config = dict(
    num_attention_heads=6,
    vocab_size=8192,
    qk_norm=False,
    parallel_block=False,
    init='trunc',
    init_std_qkv=0.0361,
    init_std_up=0.0361,
    init_std_down=0.0361,
    beta1=0.95,
    max_grad_norm=1.0,
)
Each number is 200 + 40 x the weight over its row's rms, rounded and kept within 0 to 999. Layers, rows and columns count from 0. The size before them is the row's rms in percent of the matrix's.

# k: layer 4 attention key, 192x192, rms 0.144, rows 130-146, columns 0-95
# q: layer 4 attention query, 192x192, rms 0.157, rows 131-146, columns 0-95
k130,087,231,226,273,202,176,184,218,263,233,197,247,188,244,146,145,207,171,227,173,179,248,211,231,188,160,158,253,224,179,209,171,161,222,153,174,222,222,258,203,187,193,219,198,147,259,213,148,179,276,174,207,189,214,170,242,198,214,211,179,199,171,187,220,114,189,175,211,159,144,249,224,240,132,200,267,124,174,198,182,254,264,188,165,286,135,139,163,178,202,188,189,201,225,265,248,197
q131,099,192,191,166,184,213,159,246,160,111,233,222,192,187,243,193,220,165,170,194,189,248,191,198,220,228,183,189,238,173,231,169,173,175,216,232,260,191,133,191,223,184,243,227,234,150,152,183,181,144,188,170,171,182,270,259,253,179,179,207,180,157,105,241,306,144,280,196,199,240,141,241,262,89,255,149,190,200,180,202,222,192,180,224,234,197,187,167,186,190,187,233,216,208,196,200,260
k131,099,155,182,165,191,137,222,221,219,206,211,192,135,204,166,204,289,196,160,218,214,233,204,211,227,182,222,247,220,225,151,120,212,258,203,179,190,216,186,217,200,191,228,199,143,209,206,122,149,247,198,221,150,196,97,216,234,256,133,239,255,233,184,231,251,203,138,220,156,160,213,214,224,139,187,269,239,141,213,93,181,153,220,248,169,218,184,200,139,187,192,156,253,244,221,314,253
q132,102,183,225,220,169,188,214,208,177,198,260,230,198,216,232,176,193,191,187,202,210,221,235,238,125,203,141,149,185,228,159,192,157,227,224,218,188,213,177,254,164,219,293,187,221,212,191,272,237,133,172,181,183,198,153,160,268,225,262,194,253,145,224,166,162,216,161,237,179,213,223,189,200,298,232,216,247,160,75,74,134,254,184,162,253,211,173,234,258,257,169,178,186,216,133,141,181
k132,094,266,240,182,203,254,143,203,144,155,133,194,186,138,195,209,198,192,256,266,255,218,195,108,179,251,141,210,164,256,236,268,193,238,119,205,215,207,302,228,152,179,222,203,182,179,147,198,247,218,155,219,265,190,249,201,157,171,180,194,233,174,149,182,202,199,236,204,226,284,213,203,196,110,106,223,183,167,236,256,185,239,226,271,232,192,279,191,205,176,194,210,197,171,251,234,138
q133,098,261,217,184,211,158,237,199,219,239,191,232,220,211,203,240,245,301,193,207,202,134,188,204,218,232,149,283,263,194,216,239,198,140,233,164,196,236,108,241,227,246,160,274,197,196,136,263,251,218,226,258,200,157,194,166,202,219,223,207,197,231,197,261,116,167,218,190,155,221,213,240,168,138,262,195,131,214,196,203,219,239,185,113,175,210,113,233,262,152,132,235,212,225,246,188,249
k133,097,116,228,178,124,210,202,260,179,252,198,211,144,215,207,236,202,164,104,177,181,186,196,243,243,246,246,238,152,201,122,252,200,242,218,253,176,277,221,129,230,215,166,167,188,200,169,150,240,206,167,204,232,296,205,249,139,183,252,187,163,194,226,191,186,200,229,207,223,263,257,174,152,218,278,240,223,264,220,186,213,223,184,211,257,190,227,150,141,212,295,251,280,247,242,193,268
q134,095,227,188,250,193,245,200,234,142,242,105,221,164,173,195,245,231,210,197,227,188,197,194,187,163,169,179,244,225,246,219,216,206,190,158,207,251,224,179,201,128,145,176,174,168,153,194,226,215,221,192,254,198,135,233,180,221,212,221,299,179,138,292,159,165,170,203,214,204,207,207,182,209,158,245,226,203,160,109,206,215,206,209,171,116,246,241,194,123,245,183,221,210,156,242,180,124
k134,094,186,132,278,184,207,182,131,247,273,191,175,215,145,200,221,171,179,173,177,143,310,207,212,182,194,190,201,136,176,193,156,215,206,259,222,209,257,193,143,150,198,203,205,186,231,212,213,223,158,153,129,194,163,152,228,270,203,213,158,332,183,234,206,150,204,236,184,226,196,218,197,212,134,204,165,137,206,220,237,246,187,194,136,202,138,214,198,233,157,250,227,131,245,263,235,239
q135,101,211,156,186,171,208,216,244,153,174,287,174,173,195,202,267,223,194,178,180,275,168,190,174,256,201,220,113,264,121,254,207,200,210,194,243,207,167,174,223,243,228,235,198,237,250,187,170,151,161,255,196,204,203,135,209,196,196,193,145,245,197,205,158,217,171,226,183,325,235,230,170,168,96,175,260,231,244,195,66,146,192,178,197,109,144,181,219,217,136,266,254,158,245,171,179,201
k135,096,157,200,174,134,187,160,195,230,216,181,228,268,222,177,142,158,197,157,214,174,172,171,174,202,151,159,190,180,210,182,163,169,162,198,207,204,115,204,134,222,139,201,181,117,121,229,209,233,186,159,227,245,162,204,232,131,211,120,207,184,183,198,227,152,229,225,234,203,152,223,194,287,243,207,146,167,146,232,171,158,294,177,203,218,239,287,192,215,181,202,226,246,237,199,162,265
q136,098,252,203,236,208,191,244,217,134,112,171,189,263,189,241,132,173,149,190,145,128,195,178,159,155,155,209,166,192,222,173,198,231,238,213,218,196,189,189,190,181,252,235,173,221,204,204,226,214,186,221,193,252,128,185,185,175,195,155,215,172,152,162,217,291,237,254,264,219,184,211,245,247,219,252,284,208,242,215,233,220,183,180,215,197,134,181,219,145,222,282,207,224,168,217,228,222
k136,098,212,164,170,192,113,230,233,198,216,185,211,158,198,136,198,169,155,224,191,172,174,216,186,133,182,175,197,172,213,160,152,196,209,180,148,214,216,214,208,256,225,217,229,229,214,212,223,165,267,188,214,239,251,177,213,286,146,185,274,308,231,194,159,181,175,180,196,199,184,160,228,135,165,180,210,158,171,147,131,221,182,230,204,169,226,257,195,160,254,126,138,191,166,241,186,158
q137,098,215,239,222,211,202,193,143,189,176,198,254,202,125,260,171,241,182,294,234,186,256,204,158,188,242,228,192,113,204,140,313,157,223,271,178,267,132,215,215,217,239,196,222,202,239,145,244,206,159,175,157,173,150,213,156,159,187,288,197,228,218,165,176,222,219,164,222,206,217,172,145,211,191,298,188,218,221,231,218,121,247,172,124,184,199,238,180,215,263,179,248,191,189,225,129,96
k137,099,144,222,234,230,222,240,107,223,217,137,230,177,129,232,245,183,235,157,286,217,143,186,272,174,209,170,186,229,181,198,230,134,197,230,178,276,279,220,290,241,137,229,209,174,220,174,210,219,193,205,177,242,186,151,181,242,239,171,274,194,168,144,228,113,188,218,208,141,211,218,219,226,188,175,185,235,232,266,235,194,204,225,144,277,213,220,218,186,218,210,163,171,172,204,209,178
q138,094,203,195,192,140,244,128,206,201,196,256,267,204,233,176,202,185,123,251,196,226,146,297,164,213,186,234,183,237,262,247,170,189,251,198,165,232,217,144,175,219,200,236,188,262,164,185,183,205,224,146,157,184,198,262,188,185,114,224,174,220,143,231,145,174,122,114,304,162,272,238,221,138,176,174,128,190,150,229,225,140,219,260,172,235,234,222,229,229,204,190,197,267,201,187,259,280
k138,096,165,197,165,181,236,207,149,187,158,168,143,230,160,173,237,247,195,300,186,297,296,160,229,157,288,272,178,179,226,220,230,243,235,212,191,203,183,288,250,133,233,182,144,187,244,143,238,160,210,160,218,217,224,175,147,216,226,210,112,291,160,163,195,150,178,190,200,202,172,216,200,201,167,174,280,289,220,257,210,184,256,211,187,127,175,118,165,168,259,221,197,276,206,161,158,150
q139,100,204,150,208,193,146,252,242,216,144,209,171,248,214,214,214,198,196,176,278,157,121,239,186,189,195,158,179,156,280,200,244,127,248,185,270,200,238,195,168,205,118,176,199,181,193,154,223,143,197,185,186,157,162,144,210,195,223,185,206,204,158,119,141,188,161,169,165,208,340,279,133,239,152,209,157,267,139,199,275,269,211,212,227,144,219,216,214,180,183,159,247,237,162,202,232,161
k139,098,211,154,224,247,253,240,184,200,201,131,223,240,205,214,228,236,169,173,213,202,296,203,180,209,174,184,237,188,232,195,137,233,149,201,212,247,215,235,173,177,265,172,163,175,185,200,232,183,229,176,289,238,193,249,199,244,258,219,233,171,170,211,201,242,196,191,226,202,265,141,205,236,280,134,210,168,140,175,212,184,168,129,222,145,117,198,172,160,168,275,198,206,147,254,171,181
q140,099,166,173,148,171,201,231,236,185,154,191,99,199,153,146,178,167,171,234,216,188,205,174,158,203,216,266,148,142,186,174,219,197,180,251,267,159,147,216,206,263,270,202,156,218,213,165,215,259,190,192,171,203,227,147,219,274,190,200,184,256,201,247,226,212,236,220,210,230,167,266,198,176,112,262,169,132,231,279,165,152,152,286,245,216,188,179,178,202,243,210,182,206,174,162,149,212
k140,105,194,138,219,194,146,196,154,231,202,198,182,177,183,260,174,203,189,205,171,197,164,194,140,179,228,192,217,215,160,264,115,229,148,192,185,171,163,168,189,157,214,190,176,223,182,254,212,251,224,223,192,268,213,173,229,202,221,158,194,218,259,186,253,160,223,190,176,262,205,208,202,243,212,237,236,138,238,211,135,200,230,175,170,158,224,206,168,245,206,214,196,270,233,268,232,191
q141,101,248,203,183,212,229,189,202,234,264,240,229,113,160,170,257,172,166,200,158,267,225,247,237,245,188,222,219,215,252,191,227,140,209,219,167,151,176,227,194,244,189,214,232,258,187,165,257,264,242,203,171,195,175,201,136,185,165,174,208,253,219,332,170,215,213,165,241,120,166,237,175,131,207,216,202,224,165,167,188,96,151,155,176,216,245,218,150,226,211,126,254,178,205,196,180,135
k141,102,202,204,232,226,278,249,190,126,147,182,227,182,215,234,157,166,225,181,190,207,153,166,163,236,242,193,122,166,147,205,272,126,258,202,215,131,170,241,236,183,202,199,146,148,218,225,163,220,136,146,221,278,206,268,187,182,243,268,206,100,141,209,236,170,161,194,124,242,222,225,166,181,180,209,208,222,262,247,131,216,231,207,191,161,164,220,239,241,215,174,257,178,177,204,198,168
q142,102,190,209,166,230,246,105,213,192,241,270,170,174,169,220,190,161,201,249,208,121,250,205,215,201,241,211,247,229,176,155,265,196,191,281,177,225,273,130,162,192,152,172,223,234,186,221,169,210,224,187,210,246,247,236,200,149,213,208,207,240,148,218,215,186,213,129,159,212,220,274,181,163,173,214,189,298,306,188,157,143,240,249,181,176,168,182,310,231,222,123,170,222,164,234,197,310
k142,104,149,154,157,207,226,232,187,161,155,203,168,251,221,255,199,216,224,197,208,220,168,257,168,219,183,275,165,194,207,182,201,180,274,182,189,161,178,295,245,181,206,257,184,199,185,289,217,182,190,166,218,224,276,198,186,175,166,283,172,147,125,239,214,210,150,269,199,190,194,144,211,290,215,171,229,210,183,201,219,221,235,162,250,184,232,242,167,160,233,232,201,138,180,194,126,197
q143,106,270,212,208,242,209,237,152,236,179,195,174,220,197,170,250,167,200,151,241,145,208,216,221,217,181,258,182,187,253,245,164,218,191,218,199,157,253,183,132,212,126,216,254,159,128,208,258,194,222,175,238,161,205,176,188,249,233,213,241,166,214,171,222,244,269,194,143,144,131,139,228,187,153,123,198,190,185,277,314,232,199,180,167,160,211,205,182,171,204,157,220,246,167,223,225,198
k143,104,178,200,244,233,256,260,212,206,200,208,179,223,238,197,228,235,204,226,209,204,234,175,181,174,135,205,164,167,153,267,108,276,195,202,253,139,203,134,176,140,199,155,179,242,191,239,224,154,229,242,256,250,222,195,238,117,200,225,145,307,166,257,204,217,224,228,196,183,155,69,137,170,187,193,209,281,172,165,201,232,236,251,214,147,128,148,264,203,162,283,187,124,186,180,265,236
q144,103,171,251,220,194,203,269,241,144,241,204,153,197,215,138,195,216,227,222,181,235,166,157,167,189,203,214,169,178,190,283,168,242,246,241,169,97,145,210,211,251,248,237,210,198,261,189,263,185,195,156,237,229,242,218,173,210,216,197,156,173,169,227,206,202,186,215,187,209,209,164,205,243,213,231,213,231,165,234,166,208,218,245,220,150,171,180,242,185,96,123,229,168,247,180,241,242
k144,099,291,162,202,183,252,163,178,197,199,230,159,145,215,165,164,211,165,243,262,274,198,227,191,150,137,238,130,204,247,206,210,200,201,175,200,278,81,151,238,210,252,195,232,232,197,254,105,161,159,233,201,275,244,198,245,176,154,187,173,260,218,221,239,218,210,195,217,203,164,176,232,188,305,200,161,158,232,171,167,200,140,198,270,243,223,162,143,251,204,259,161,225,170,219,171,218
q145,095,225,187,270,224,205,279,216,263,220,185,203,186,189,216,242,228,203,238,138,216,194,208,161,204,217,262,194,188,218,169,227,233,171,203,257,175,256,192,207,249,156,217,215,244,200,234,142,220,255,156,198,222,127,271,164,132,213,211,203,193,135,151,209,243,175,208,182,191,240,158,180,207,188,193,210,199,171,231,129,312,159,144,213,178,108,177,176,264,222,174,220,84,158,215,171,182
k145,093,214,171,106,178,168,257,190,179,151,212,241,218,143,185,228,267,201,184,180,209,194,140,251,213,222,237,168,163,225,152,171,146,245,211,216,261,171,203,216,152,201,254,208,229,179,300,213,204,204,224,188,234,151,178,187,198,196,255,180,186,211,237,186,123,282,143,214,289,233,237,164,220,172,171,209,165,166,268,266,185,199,192,155,157,244,229,236,208,234,220,162,260,188,233,181,212
q146,106,197,215,175,159,166,231,181,196,253,142,223,212,219,198,241,204,198,192,180,136,212,221,247,263,232,178,208,258,265,173,143,267,174,242,200,150,248,225,207,245,166,231,102,233,207,166,162,194,227,198,129,190,212,221,130,199,246,277,163,193,264,221,154,203,233,211,194,175,251,166,220,131,171,190,173,184,232,192,181,215,205,252,219,262,197,192,213,208,259,149,208,172,138,207,214,211
k146,107,165,201,267,218,183,192,150,200,221,210,164,149,202,262,192,223,261,207,237,244,228,171,210,230,219,248,166,151,217,198,201,214,152,213,207,192,196,266,224,153,204,160,288,158,151,288,225,168,242,219,159,163,235,185,207,180,259,144,167,158,140,173,200,246,160,211,115,219,261,199,96,272,200,146,199,237,183,143,250,214,201,166,169,175,235,218,210,164,162,225,217,185,196,218,207,217